config = dict(
    num_hidden_layers=12,
    hidden_size=256,
    num_attention_heads=2,
    num_key_value_heads=2,
    head_dim=128,
    intermediate_size=704,
    vocab_size=8192,
    hidden_act='swiglu',
    norm='rmsnorm',
    norm_place='pre',
    norm_eps=1e-05,
    positions='rope',
    rope_theta=10000.0,
    rope_fraction=1.0,
    qk_norm=False,
    attn_scale=0.0884,
    bias='none',
    tie_word_embeddings=False,
    parallel_block=False,
    extras=['capped logits'],
    init='uniform',
    init_std_qkv=0.0437,
    init_std_o=0.0,
    init_std_up=0.0437,
    init_std_down=0.0,
    optimizer='soap_variant',
    learning_rate=0.00295,
    beta1=0.95,
    beta2=0.98,
    weight_decay=0.1,
    lr_head=0.0069,
    warmup_steps=200,
    schedule='wsd',
    decay_fraction=0.766,
    decay_shape='linear',
    final_lr_fraction=0.0,
    batch_tokens=[65536, 131072, 196608],
    max_seq_len=512,
    doc_mask=True,
    train_tokens=901400000,
    max_steps=7774,
    dataset='wikipedia_en',
)
Each number is 50 + 15 x the weight over its row's rms, rounded and kept within 0 to 99. Layers, rows and columns count from 0. The size before them is the row's rms in percent of the matrix's.

# gate: layer 9 MLP gate, 704x256, rms 0.149, rows 501-535, columns 64-127
# up: layer 9 MLP up, 704x256, rms 0.159, rows 501-535, columns 64-127
# down: layer 9 MLP down (transposed), 704x256, rms 0.155, rows 501-535, columns 64-127
gate501 091:51 68 68 35 40 57 35 45 65 08 47 32 61 68 22 28 51 34 18 33 66 48 54 54 41 60 54 49 54 24 52 56 35 33 51 36 25 56 81 50 40 57 55 80 65 71 52 86 48 33 28 54 40 76 47 64 24 52 43 50 45 26 65 62
up501 099:40 55 43 35 62 85 82 59 36 43 48 42 47 26 49 64 62 36 43 50 71 38 58 30 76 43 41 60 26 62 21 40 58 61 84 75 39 25 45 48 52 60 46 58 52 45 52 15 66 59 52 64 51 41 59 22 50 44 69 48 39 70 39 43
down501 097:59 56 29 48 74 31 51 66 58 52 27 65 57 38 59 35 76 57 42 54 34 24 45 64 43 49 56 43 39 39 78 37 29 46 44 54 72 77 37 66 41 61 79 47 69 69 57 42 60 75 37 31 51 74 43 50 54 28 54 45 45 39 50 50
gate502 089:51 42 30 59 86 65 54 20 47 76 48 34 63 53 31 42 56 64 52 23 79 87 56 55 41 54 63 23 35 47 40 60 49 37 43 32 53 64 65 85 39 51 51 19 67 61 45 57 52 20 48 34 37 05 66 43 65 71 37 57 64 71 44 55
up502 099:52 40 46 65 74 41 57 44 51 42 40 44 52 47 59 35 59 56 66 46 41 53 29 71 47 48 70 60 47 55 64 52 08 56 47 36 48 53 51 26 17 55 50 33 66 45 55 46 45 53 35 56 37 51 34 46 41 61 60 70 23 60 39 46
down502 101:40 36 57 51 31 55 38 62 62 45 57 71 39 80 46 24 81 54 37 57 56 48 51 57 45 42 55 43 50 68 21 43 43 61 39 65 27 53 63 41 56 45 50 59 50 63 09 32 50 18 56 36 25 34 36 65 70 91 46 78 40 63 51 63
gate503 107:82 40 72 54 47 80 40 41 36 46 44 17 32 39 58 65 57 47 52 43 52 54 29 61 75 65 63 39 86 63 42 54 55 64 67 43 30 63 48 55 32 37 38 75 69 46 70 42 49 43 68 46 46 34 41 73 50 33 46 72 30 45 30 69
up503 100:52 63 60 64 47 38 56 27 46 44 44 56 71 55 65 32 68 32 37 52 38 45 64 51 41 31 48 49 30 48 43 47 49 38 52 53 54 40 47 62 73 27 57 62 40 62 44 51 37 45 68 53 26 65 57 30 41 53 24 41 39 56 58 22
down503 092:25 47 38 23 52 48 58 52 25 90 45 47 74 80 57 37 72 25 46 70 75 39 35 42 67 43 46 58 62 53 21 44 33 38 46 82 50 28 59 55 47 27 43 45 85 45 33 50 64 59 43 17 27 47 45 49 14 22 35 66 41 33 55 56
gate504 100:28 31 27 40 45 69 67 12 77 60 53 37 45 24 54 23 42 52 52 60 47 52 62 58 57 45 48 45 41 42 45 42 64 73 52 65 61 60 76 30 22 45 47 35 47 32 51 46 87 54 40 46 46 51 82 31 43 58 77 54 82 60 35 52
up504 110:30 41 43 42 54 62 57 54 85 55 65 54 58 71 42 49 37 45 57 60 47 59 34 61 80 56 46 68 50 60 24 73 77 38 42 51 70 77 49 33 13 56 51 52 56 56 50 51 65 39 76 20 10 36 53 66 52 55 57 23 67 46 44 61
down504 108:34 47 63 40 49 69 69 42 38 29 73 29 72 54 42 55 68 50 41 90 67 60 61 58 57 63 58 40 53 65 51 50 58 40 62 53 50 65 61 46 59 72 43 38 53 37 41 56 45 27 75 59 48 50 42 54 44 45 81 55 40 25 54 58
gate505 106:66 43 33 17 55 39 43 37 38 41 70 47 48 43 75 54 58 17 69 99 31 45 69 66 21 54 42 63 80 48 27 56 57 57 55 72 77 38 47 55 33 64 19 39 49 49 40 29 50 40 84 35 51 64 58 15 38 62 41 47 53 44 47 35
up505 094:69 29 45 50 49 35 32 47 36 49 45 56 36 58 59 72 45 21 85 50 39 49 37 27 53 55 32 29 41 66 73 60 61 74 52 51 47 55 36 53 59 55 67 52 54 43 44 61 71 34 47 22 40 64 56 43 35 75 34 51 63 45 89 48
down505 098:37 44 64 63 28 45 54 54 88 52 25 75 58 54 47 57 51 57 33 38 74 36 55 62 67 50 43 35 38 47 68 56 47 45 40 56 38 45 47 60 59 02 43 51 44 52 61 21 31 80 67 47 46 41 59 73 60 42 46 57 44 66 53 32
gate506 102:49 43 34 51 58 25 38 22 48 43 67 58 43 31 21 65 59 23 43 41 49 36 09 41 67 48 53 24 54 46 50 51 57 56 50 64 33 54 55 51 75 48 48 46 51 46 42 53 77 92 45 62 44 60 58 50 22 80 62 62 49 69 25 29
up506 107:46 70 44 45 49 33 60 63 36 69 54 78 63 48 37 31 29 52 43 35 29 47 40 25 59 59 58 48 61 42 64 27 68 54 40 42 55 66 39 31 62 48 35 51 40 58 30 93 46 32 31 65 78 65 76 54 50 32 68 57 57 47 53 34
down506 103:20 44 70 58 33 50 41 74 59 55 50 44 35 67 66 28 58 55 62 41 24 57 28 50 49 56 65 64 29 64 52 55 63 56 43 55 53 70 28 51 45 45 69 59 25 46 37 59 51 74 56 52 58 51 41 38 41 61 52 38 43 48 61 41
gate507 107:17 43 68 33 46 59 52 59 36 53 24 51 33 36 75 55 31 59 44 54 55 34 48 49 62 47 43 52 36 41 50 51 82 58 49 54 40 17 53 52 75 38 67 51 52 70 71 46 72 36 56 53 48 57 64 31 47 57 46 72 51 63 50 47
up507 099:33 33 62 48 43 28 84 37 48 54 38 42 57 55 39 51 16 50 41 60 52 62 19 08 54 42 38 62 53 22 42 64 56 62 35 52 69 19 35 74 66 57 36 48 49 60 63 35 58 65 33 29 41 47 49 59 45 79 40 67 62 67 43 67
down507 105:60 65 43 53 16 55 99 43 66 57 20 76 59 33 58 45 37 52 39 41 67 42 52 36 44 32 20 44 41 58 71 45 65 83 58 46 48 30 56 34 74 60 54 56 82 43 76 55 41 38 49 50 66 53 68 56 39 84 56 54 53 65 52 48
gate508 095:24 31 66 45 35 39 35 46 65 61 48 48 30 35 38 59 24 81 37 56 62 60 53 40 19 55 50 57 76 39 45 42 72 57 37 30 57 50 77 43 55 67 26 82 59 59 50 57 44 37 47 28 36 54 39 70 61 56 60 47 56 58 45 33
up508 098:54 57 73 60 69 38 83 43 62 61 60 57 62 34 31 41 55 64 45 59 72 63 46 22 56 32 56 41 63 43 49 72 30 59 40 65 70 27 48 67 60 59 61 40 70 99 48 62 61 55 51 81 46 37 47 68 49 64 62 71 38 55 46 56
down508 097:51 36 60 64 55 60 23 64 29 45 74 50 69 31 54 52 59 58 69 44 48 72 23 56 68 71 31 49 59 33 46 46 37 51 13 79 51 38 22 35 78 44 59 54 58 63 41 64 49 48 41 00 86 45 58 61 58 43 26 40 51 58 49 55
gate509 105:37 38 59 82 17 52 87 72 31 32 53 28 56 33 72 75 08 35 79 65 37 32 30 63 44 66 57 62 41 57 68 43 58 60 45 78 53 64 58 31 49 59 38 42 65 36 46 51 72 29 42 37 38 67 65 32 62 54 14 59 84 65 67 49
up509 098:35 63 44 18 55 81 69 56 37 70 77 77 26 46 24 23 62 40 42 31 35 43 77 52 47 49 49 65 63 43 39 43 74 52 40 21 59 50 31 48 52 53 36 43 40 30 35 45 41 44 29 14 53 46 61 28 64 44 61 31 56 23 26 28
down509 095:60 52 62 38 46 50 73 57 48 36 46 20 48 38 73 51 39 68 72 81 67 42 35 55 36 35 32 53 42 19 41 55 48 66 64 58 48 33 78 49 45 58 68 61 22 47 67 47 68 58 49 78 40 63 43 78 69 62 40 41 47 55 46 18
gate510 093:54 49 26 55 46 60 64 65 27 34 37 34 46 67 40 58 62 55 75 29 66 43 28 31 51 71 49 54 50 43 43 73 40 32 69 23 51 67 42 30 37 52 71 53 44 44 73 81 42 47 44 43 39 49 52 25 43 81 61 52 30 34 48 62
up510 095:65 42 62 33 43 34 26 62 59 20 83 58 61 56 46 33 56 50 46 79 55 65 29 68 48 58 47 44 39 28 57 46 27 56 29 53 56 55 59 57 36 37 55 67 84 54 52 62 54 49 57 47 51 70 54 65 71 36 47 51 44 45 44 61
down510 096:57 58 40 58 33 22 61 29 39 50 50 47 47 62 61 88 61 67 56 50 46 58 77 57 63 81 20 51 42 44 33 71 54 50 61 68 57 50 60 68 49 74 56 56 43 29 55 66 45 99 41 43 39 47 34 39 47 41 60 26 57 46 49 61
gate511 095:34 19 63 45 49 45 43 68 43 43 42 42 27 24 69 49 71 36 40 30 61 21 45 47 45 54 59 59 44 25 64 22 23 53 59 29 63 54 76 48 39 62 56 56 73 44 64 61 61 16 52 50 53 57 66 45 56 54 44 76 43 60 49 33
up511 091:29 43 30 37 63 51 39 40 48 38 53 36 39 31 57 51 57 50 66 37 30 31 68 37 30 49 42 52 39 61 70 65 43 61 56 48 77 87 76 50 44 54 38 47 68 42 59 38 54 57 52 56 56 99 75 35 46 62 20 40 49 67 35 47
down511 093:56 56 47 50 59 40 40 29 50 79 39 54 67 57 27 46 48 46 42 51 54 80 69 76 43 52 50 78 63 76 46 43 75 44 41 66 49 61 39 61 52 43 52 47 26 47 38 60 45 49 45 44 38 44 32 79 39 11 50 57 52 54 59 60
gate512 101:61 30 39 36 58 73 61 70 46 41 54 19 27 58 50 66 61 56 41 58 40 52 90 61 57 48 66 40 67 30 39 36 42 58 48 58 70 62 54 84 41 64 90 35 50 46 52 74 55 32 54 82 69 44 22 55 55 64 51 33 67 44 56 57
up512 094:61 49 46 65 38 49 24 41 64 49 57 22 58 54 36 23 75 42 64 31 49 78 51 56 39 32 55 54 47 62 42 45 26 55 33 53 26 67 75 53 50 75 52 41 57 70 70 57 44 62 49 53 57 52 44 23 41 58 52 59 33 54 68 53
down512 093:45 50 42 63 49 55 58 50 59 56 42 71 65 59 47 39 60 80 64 59 34 73 41 59 47 48 68 53 51 77 36 32 70 47 36 32 17 01 20 30 46 37 66 28 46 39 46 51 63 63 54 57 51 12 93 37 47 65 48 38 46 44 33 50
gate513 098:45 54 43 70 27 65 32 33 60 68 32 39 36 53 28 42 59 38 75 50 43 96 23 46 63 52 63 48 55 59 66 52 25 46 45 29 36 34 44 72 87 19 54 53 31 56 19 68 60 19 53 37 33 68 70 70 63 57 33 69 36 54 45 34
up513 100:89 44 35 54 37 46 68 49 52 37 61 48 76 52 30 31 39 56 51 70 50 48 62 47 49 75 46 48 72 52 45 65 39 35 24 45 46 55 95 36 48 63 37 31 51 81 64 48 38 82 56 54 48 48 16 19 31 58 47 17 62 77 49 44
down513 105:60 42 46 29 36 30 58 51 20 35 72 62 25 46 44 42 42 55 74 84 26 35 65 88 69 64 69 38 40 62 46 98 68 45 49 53 65 46 37 58 43 66 41 50 61 61 29 46 64 45 34 28 69 34 52 53 48 57 63 35 55 76 45 44
gate514 100:44 28 57 45 33 22 66 55 48 32 44 39 74 57 67 74 24 57 54 49 51 52 50 76 70 80 23 47 50 40 62 45 44 55 36 53 69 46 58 47 66 39 59 31 53 46 37 18 60 22 66 52 35 76 42 52 40 41 42 77 49 71 76 11
up514 098:85 73 46 65 44 71 49 42 34 87 43 66 52 57 36 79 54 52 28 34 70 41 74 51 67 49 54 48 67 65 99 34 42 75 72 51 36 47 07 24 47 33 44 49 32 42 30 49 54 52 60 40 64 49 36 52 57 51 43 55 51 82 37 53
down514 098:62 61 36 69 55 54 58 51 63 36 41 50 54 63 65 49 28 29 64 45 54 38 50 50 99 71 48 58 27 59 50 48 61 28 56 37 56 63 33 39 55 58 81 61 59 72 68 58 65 70 34 68 42 73 62 61 41 22 56 47 49 31 49 72
gate515 108:45 31 72 54 60 69 54 27 46 36 89 28 46 61 43 40 60 53 56 74 71 54 60 48 58 44 45 68 41 47 64 42 44 78 45 46 18 65 24 47 59 34 60 85 56 52 15 44 33 61 48 32 35 39 41 53 45 65 51 44 47 37 35 60
up515 111:59 42 49 23 36 55 86 72 54 34 51 52 63 49 50 23 56 58 33 41 60 77 37 46 37 70 37 47 56 41 80 46 61 39 50 41 47 26 56 48 34 53 66 47 44 32 76 58 43 60 55 38 71 41 67 54 53 70 58 63 59 54 39 57
down515 104:38 58 56 51 65 51 32 58 57 57 59 82 33 68 48 38 80 71 34 50 46 39 40 54 31 66 34 26 70 15 19 37 35 62 80 51 58 40 39 43 32 52 63 51 53 85 56 42 60 61 70 80 51 26 54 47 43 61 64 33 46 43 49 43
gate516 099:57 43 33 55 43 47 59 36 43 46 56 72 33 70 58 52 44 67 53 62 48 41 48 53 57 68 36 49 60 29 60 75 39 47 51 63 49 79 55 62 44 34 59 39 61 53 40 64 23 47 30 71 52 56 75 74 31 54 24 45 22 44 70 20
up516 101:39 80 53 70 23 78 53 61 32 58 44 34 67 53 43 58 72 43 50 31 32 60 77 76 32 56 56 52 62 35 81 39 35 75 53 37 36 49 52 45 57 72 52 63 36 65 45 55 77 57 55 55 45 48 48 57 62 44 67 38 39 77 28 55
down516 103:66 40 43 38 49 52 68 36 66 59 25 46 49 29 64 81 55 50 65 43 65 31 28 56 69 51 46 37 66 41 50 52 30 59 56 36 44 52 58 52 60 45 29 27 59 66 70 24 68 32 29 82 50 27 44 44 64 26 61 56 61 68 35 75
gate517 101:43 61 68 54 43 64 57 59 49 42 70 39 41 61 50 59 69 28 44 47 45 77 56 45 55 41 66 45 71 26 64 47 47 60 35 43 50 32 58 40 60 31 58 75 40 68 47 64 55 31 54 59 41 47 54 52 42 68 48 73 31 66 46 62
up517 101:49 43 50 37 64 54 33 51 73 48 28 40 34 31 42 57 36 26 50 50 65 56 30 62 42 55 76 57 70 92 58 34 50 46 36 29 13 75 31 71 27 55 73 63 79 52 68 62 71 65 38 31 49 56 42 45 42 64 19 44 77 60 46 38
down517 107:41 18 53 46 48 52 52 57 57 81 38 42 61 44 52 44 50 41 41 43 83 52 56 62 48 43 61 23 78 43 50 53 66 69 40 52 36 51 61 62 13 77 64 66 56 55 54 45 47 64 59 73 30 62 52 74 44 68 47 56 40 10 38 52
gate518 101:28 41 37 25 58 80 53 40 37 59 76 49 43 71 43 48 47 36 46 65 12 43 53 40 56 48 59 47 46 41 46 66 47 50 60 53 33 51 27 52 39 30 47 38 41 09 48 55 57 09 50 62 55 46 61 39 53 76 70 71 49 42 78 40
up518 102:56 78 49 29 32 59 47 65 47 72 88 52 56 38 48 40 45 54 48 53 85 32 45 58 49 60 52 59 13 57 59 47 27 60 69 40 53 56 65 35 58 32 49 44 09 77 54 53 74 69 45 46 65 54 56 53 44 57 60 53 71 37 83 55
down518 106:52 66 44 40 46 43 60 42 80 40 74 57 48 38 57 61 70 61 73 69 88 52 23 47 74 47 57 64 38 37 41 39 44 45 47 43 10 68 53 29 73 75 36 42 38 58 59 37 39 51 45 73 53 88 64 39 75 24 33 69 50 36 41 72
gate519 108:44 40 68 52 70 28 59 62 68 79 76 47 58 54 60 62 48 52 48 81 54 59 66 41 57 59 54 91 48 41 50 57 45 45 59 25 52 35 57 62 60 73 55 61 31 44 51 56 11 45 60 32 64 71 38 65 72 50 33 38 65 53 56 67
up519 106:39 46 56 89 63 81 61 60 49 61 50 31 79 68 45 35 38 60 14 42 80 36 69 61 42 38 46 46 50 53 41 35 48 56 67 56 44 62 34 43 68 41 55 51 28 43 40 64 36 49 51 52 31 94 72 70 58 45 56 47 50 57 59 37
down519 100:49 58 92 47 54 64 62 64 57 69 30 55 66 42 52 28 44 84 31 47 39 54 43 75 71 34 57 57 40 55 36 38 62 30 58 44 59 48 38 50 51 50 13 53 45 32 64 71 34 81 47 47 41 58 48 56 65 42 45 61 48 29 47 67
gate520 103:60 32 53 53 51 62 64 82 37 12 52 40 44 49 73 48 65 39 42 37 52 65 49 57 48 61 43 45 57 40 45 39 42 46 32 58 84 37 48 49 56 38 50 39 57 52 33 34 77 48 47 70 41 47 74 59 07 55 65 63 62 60 52 34
up520 091:55 49 64 54 42 25 41 23 59 54 48 63 38 36 28 70 40 79 50 61 47 41 35 52 39 41 75 55 38 63 40 45 49 69 30 44 62 56 22 78 31 42 72 55 34 72 19 47 56 29 62 58 43 63 33 67 72 69 84 49 58 49 27 32
down520 091:41 44 36 53 64 48 55 49 46 90 37 57 45 59 02 25 42 35 33 32 50 22 17 72 37 58 68 28 34 73 52 53 61 16 50 57 27 70 40 65 39 49 73 71 64 74 44 32 40 23 36 44 65 45 37 51 87 50 56 33 33 62 23 37
gate521 088:22 66 43 45 52 45 72 53 47 58 63 31 31 65 66 64 43 71 52 47 62 58 53 53 42 48 85 66 61 48 63 18 33 43 40 25 67 18 59 59 35 51 57 87 43 66 30 47 40 29 39 51 57 49 48 51 69 41 88 38 52 68 68 55
up521 096:27 70 66 67 82 44 87 70 54 41 73 41 50 44 52 35 11 68 45 45 50 50 48 38 53 85 59 43 56 34 59 34 63 41 60 39 97 39 52 65 58 66 49 42 77 79 42 65 54 42 47 22 54 73 56 77 45 54 58 57 94 41 46 69
down521 090:64 37 42 31 45 50 15 30 59 47 27 68 37 40 33 50 54 33 48 60 46 30 32 44 51 25 31 66 26 81 52 54 57 45 33 57 14 51 41 71 57 48 35 29 27 42 64 52 53 50 54 71 59 18 61 60 42 63 23 50 15 45 47 51
gate522 099:50 36 80 33 41 49 76 44 47 43 48 58 56 53 33 68 61 29 48 61 53 51 40 68 82 35 37 45 27 57 31 30 71 84 43 20 47 69 75 60 83 58 51 54 39 43 56 64 38 33 57 64 42 50 53 40 47 70 56 53 14 33 54 70
up522 101:45 42 46 57 55 65 33 44 42 36 42 27 76 63 81 61 50 66 73 51 39 25 42 48 44 68 31 41 60 38 35 30 31 44 57 54 68 53 64 05 34 45 35 34 78 50 53 57 57 59 54 48 62 64 33 63 71 41 67 71 79 42 62 44
down522 099:70 49 72 60 50 65 47 54 60 29 47 53 34 51 45 69 33 55 63 45 69 59 70 20 42 68 59 47 46 69 78 51 39 43 51 61 40 39 44 55 51 31 51 53 56 69 51 39 49 56 37 59 44 25 26 44 21 31 36 36 39 39 61 40
gate523 102:60 52 69 48 27 53 61 46 45 51 54 46 45 52 67 47 48 28 30 53 65 93 56 27 36 31 67 37 65 51 55 37 38 49 68 56 27 48 73 57 48 72 57 79 49 45 54 26 44 60 60 58 43 32 69 53 40 51 37 74 50 52 47 36
up523 102:56 59 75 47 49 59 47 39 43 71 36 50 47 51 50 48 40 50 34 68 33 29 48 39 85 49 38 43 52 18 53 42 44 41 70 30 66 44 75 66 63 30 59 50 62 60 72 37 43 53 65 61 35 43 09 49 39 63 57 25 30 67 26 35
down523 102:60 28 77 34 64 18 48 51 48 54 60 76 75 86 60 37 50 50 59 42 62 51 32 47 25 45 52 30 48 28 49 74 26 23 71 35 46 58 39 53 77 44 58 51 54 43 71 59 31 50 39 50 30 38 38 39 46 66 35 39 20 57 32 80
gate524 099:62 35 79 46 27 29 50 68 62 54 60 54 39 36 24 57 60 38 44 67 42 43 25 54 34 62 43 43 71 52 68 50 78 76 59 21 50 53 87 50 52 53 67 63 75 57 61 52 71 56 55 64 29 65 43 53 33 43 56 87 71 57 59 55
up524 098:36 62 67 39 30 64 41 49 40 71 52 57 44 56 32 24 52 43 57 52 30 43 35 66 65 47 48 79 30 40 44 42 69 56 60 69 27 73 68 44 50 73 64 49 64 36 39 42 46 40 57 38 46 46 72 45 54 29 34 46 23 49 49 76
down524 102:63 54 50 34 36 51 66 46 18 55 36 53 51 45 32 64 48 45 26 53 94 52 59 62 43 26 64 47 29 62 70 50 81 54 45 75 67 44 36 36 59 51 70 29 33 49 45 53 36 66 43 47 29 54 58 53 53 72 73 43 28 46 52 54
gate525 096:42 30 64 44 37 55 49 64 56 50 61 58 79 50 64 39 29 40 38 67 60 36 60 41 55 60 38 60 39 17 46 86 59 40 79 30 61 50 53 75 32 59 23 27 42 58 50 51 61 32 65 60 37 58 62 37 30 45 41 49 47 59 77 41
up525 099:58 59 54 40 37 35 39 63 49 44 32 50 46 33 45 43 45 54 33 69 34 24 36 74 27 42 53 37 61 54 44 49 49 34 49 30 37 54 73 29 71 24 23 60 34 38 34 74 40 39 36 50 36 54 64 56 47 64 54 21 57 62 38 36
down525 096:31 46 48 43 35 51 31 72 26 32 36 24 63 68 48 53 71 40 33 55 52 49 47 64 25 91 76 54 28 65 65 34 40 55 33 51 34 42 65 50 44 49 41 56 43 57 42 29 74 63 54 43 62 59 35 78 74 34 31 71 68 57 29 51
gate526 091:48 75 31 53 62 53 47 27 67 22 65 50 52 52 53 60 55 37 46 64 35 53 17 37 32 46 53 51 68 51 40 52 68 44 49 51 61 42 44 50 61 49 67 63 54 26 57 80 49 51 51 52 47 87 57 53 29 29 52 31 49 17 47 17
up526 100:50 56 47 71 58 59 41 61 38 30 44 50 74 44 63 51 61 39 43 75 67 48 65 86 65 66 35 33 70 52 35 76 20 30 30 32 54 60 72 67 36 60 35 49 35 53 69 30 21 27 43 42 63 70 46 29 57 45 52 76 45 48 11 84
down526 097:49 43 64 60 45 51 47 38 70 79 42 38 47 60 54 30 63 35 72 38 62 49 38 49 55 32 64 59 48 45 27 42 36 66 74 73 59 40 41 46 50 33 54 49 52 70 32 53 77 42 20 72 42 18 58 40 72 37 42 30 28 99 60 21
gate527 093:72 40 80 57 51 56 31 37 44 42 44 25 38 44 75 51 65 73 71 53 87 53 29 40 57 59 55 40 45 16 68 48 63 46 29 32 38 72 64 35 49 50 56 39 44 55 45 38 56 30 90 41 70 40 41 56 24 68 64 38 40 24 39 77
up527 085:28 32 44 59 41 41 72 72 42 77 58 56 10 44 23 69 60 41 28 68 61 42 52 84 45 84 40 45 51 49 44 65 72 32 47 22 40 90 33 34 61 49 56 47 62 60 30 65 43 41 37 61 62 41 64 37 39 41 60 72 44 63 35 71
down527 094:34 52 34 39 66 45 52 70 51 62 66 57 63 67 51 32 20 38 46 75 08 72 65 49 22 39 43 67 64 43 20 59 38 70 73 44 48 39 49 59 42 62 47 51 64 67 56 53 41 76 27 41 49 44 16 41 48 37 63 53 61 44 61 29
gate528 108:51 70 63 73 69 57 70 53 44 31 64 38 72 35 66 38 41 48 58 49 68 54 77 63 38 28 42 53 48 45 56 63 43 55 60 61 54 67 31 42 26 50 55 73 60 40 23 66 69 60 43 13 51 65 44 35 40 44 83 72 57 59 38 43
up528 107:74 66 35 54 43 35 53 28 37 42 53 51 53 29 64 46 56 15 57 53 41 52 85 27 25 57 63 23 82 11 58 69 47 20 56 51 41 55 61 68 62 66 42 57 33 62 23 66 51 48 51 66 45 56 42 55 45 50 55 46 47 52 50 20
down528 103:52 54 75 25 60 40 67 64 21 53 47 40 18 45 35 30 48 77 65 34 47 62 78 60 54 42 28 44 48 54 75 32 46 28 41 48 37 55 77 39 40 68 64 21 49 35 73 38 76 60 68 42 58 67 65 72 44 69 50 50 61 51 71 38
gate529 101:70 40 60 62 67 51 52 45 37 83 45 78 53 42 42 41 54 38 68 41 57 49 71 55 56 47 82 52 65 68 56 19 25 78 48 56 38 62 63 56 55 50 52 43 48 39 41 43 51 64 35 42 51 65 71 61 45 33 33 35 41 53 62 49
up529 100:53 35 66 27 53 46 58 34 57 30 52 74 60 64 22 55 46 48 56 51 36 35 27 54 68 38 61 44 61 56 52 55 17 40 51 57 62 44 55 61 55 58 26 51 39 40 46 58 46 46 71 58 54 48 52 38 33 68 43 64 46 53 64 64
down529 100:66 43 76 54 59 67 73 58 46 59 52 28 39 30 30 45 23 21 64 16 49 41 57 56 69 49 50 33 37 44 70 24 63 42 70 50 38 54 51 35 45 72 30 34 38 50 46 43 64 41 29 39 36 38 45 54 67 55 46 52 70 55 63 73
gate530 100:39 42 32 56 79 71 72 66 19 27 76 61 62 42 31 93 52 34 52 65 24 42 49 44 41 25 61 37 53 59 39 40 51 55 53 35 74 52 42 39 70 69 44 56 37 13 67 68 51 61 51 49 43 50 58 51 49 51 39 94 33 53 46 52
up530 108:53 47 49 57 40 65 51 54 61 60 46 50 30 56 36 54 50 71 47 54 36 72 35 71 63 33 38 43 43 35 51 52 53 53 71 50 26 45 62 50 29 40 46 67 43 48 28 50 38 16 54 79 45 50 79 48 43 81 60 46 32 49 65 44
down530 099:56 55 69 43 66 63 34 54 56 53 36 40 28 36 70 57 68 82 53 62 35 52 57 67 46 40 60 55 36 61 61 64 58 77 71 57 65 47 39 46 30 61 62 53 49 43 15 46 45 67 61 57 54 58 46 62 35 74 58 44 56 69 63 34
gate531 098:46 46 59 55 50 56 74 47 38 40 49 39 49 27 43 65 45 56 46 54 48 57 37 59 40 40 95 47 43 29 60 39 30 47 67 31 36 46 76 58 81 38 37 36 46 38 58 57 60 39 50 49 55 39 51 33 53 44 34 58 52 71 19 63
up531 101:63 57 22 42 51 41 47 72 52 45 64 48 32 48 68 26 65 65 56 51 53 30 59 47 62 53 60 51 49 56 48 20 58 49 00 35 28 41 80 50 43 36 47 40 43 38 58 12 99 75 49 40 55 37 53 51 30 42 62 57 40 49 35 69
down531 101:64 60 73 43 46 41 50 56 51 37 43 55 64 41 61 57 76 47 78 31 47 32 27 35 37 48 32 36 45 51 41 30 53 54 52 72 35 45 70 55 37 66 45 55 72 35 55 55 83 28 41 71 55 45 27 53 23 85 59 58 55 59 60 78
gate532 104:52 53 42 45 24 43 56 27 52 53 52 57 65 40 45 50 62 57 60 50 46 37 50 73 43 38 38 61 59 15 63 50 43 33 59 54 47 29 72 50 58 66 26 41 73 52 52 53 40 37 61 37 45 32 79 77 59 63 46 41 54 48 67 66
up532 101:06 57 30 78 64 63 63 63 55 62 45 28 68 38 71 62 37 60 59 55 69 30 59 39 27 60 45 46 41 50 53 43 49 54 56 26 63 40 49 31 30 67 41 50 28 54 39 64 31 77 45 46 39 52 61 48 47 26 69 50 61 41 50 67
down532 099:60 70 42 44 44 58 82 50 62 72 73 38 31 62 44 44 36 41 48 48 56 69 89 49 14 32 50 68 75 50 59 35 62 43 45 61 61 57 72 35 63 00 48 62 56 54 41 73 38 62 46 44 48 50 67 40 63 54 32 25 65 50 52 56
gate533 102:55 49 57 60 46 51 32 75 51 41 35 46 36 34 57 56 34 54 53 37 27 84 55 50 55 36 72 35 24 49 58 55 57 57 58 68 48 20 67 46 81 66 54 46 23 67 56 18 25 59 78 53 59 35 54 44 39 42 52 55 44 60 36 54
up533 100:47 57 40 63 59 60 33 39 56 63 64 58 84 46 49 43 42 58 60 52 54 55 76 70 52 41 66 38 47 51 34 55 19 60 51 39 16 47 46 38 29 73 43 58 59 50 60 60 66 50 40 23 68 49 43 40 78 50 48 71 44 53 69 38
down533 096:40 59 62 46 66 43 69 79 68 60 39 39 51 53 56 27 34 28 34 41 48 69 62 52 61 48 61 68 59 55 40 67 61 47 28 28 47 67 81 33 16 46 48 54 85 26 57 59 77 23 68 49 54 62 29 19 45 34 32 68 72 67 33 43
gate534 105:58 51 49 37 73 67 63 49 32 59 60 40 53 41 41 50 29 53 25 62 52 26 48 74 49 38 63 17 89 61 61 61 50 66 33 41 28 38 55 59 72 20 71 48 46 49 58 55 47 52 67 76 17 49 31 50 43 48 78 77 49 41 48 55
up534 094:31 40 50 44 33 28 33 48 57 67 46 51 61 35 53 35 24 50 56 43 21 59 46 40 61 26 67 57 48 51 66 46 39 63 56 43 51 35 13 33 45 37 72 56 48 52 71 49 67 47 35 67 43 49 70 63 26 12 51 44 37 32 53 11
down534 101:75 38 72 50 42 49 69 59 62 57 39 46 46 57 22 40 46 64 59 30 62 44 64 67 66 35 51 38 52 70 51 54 65 59 56 63 53 55 39 48 39 58 70 34 50 20 72 32 25 36 61 58 55 41 70 31 61 60 62 17 26 41 64 62
gate535 101:48 41 23 59 43 61 63 10 53 52 27 64 49 50 46 74 47 39 60 49 59 44 49 75 46 44 44 56 33 60 44 45 53 47 34 55 66 30 54 53 64 52 38 41 50 51 48 45 60 60 64 52 61 37 59 40 53 49 04 38 66 67 55 48
up535 102:57 57 64 48 70 63 13 36 52 63 59 57 73 70 62 59 94 65 55 67 38 57 54 53 24 49 60 50 58 59 48 44 43 48 48 40 36 53 37 40 53 60 49 51 47 44 56 51 73 41 39 50 44 50 34 34 59 77 77 42 60 61 45 66
down535 103:36 52 71 24 55 62 43 26 46 37 62 54 77 91 57 57 46 67 50 47 56 27 77 72 33 57 78 69 32 47 52 58 48 82 49 56 58 64 47 51 27 27 69 48 50 58 42 31 40 73 47 51 52 59 80 44 54 41 81 56 36 61 64 22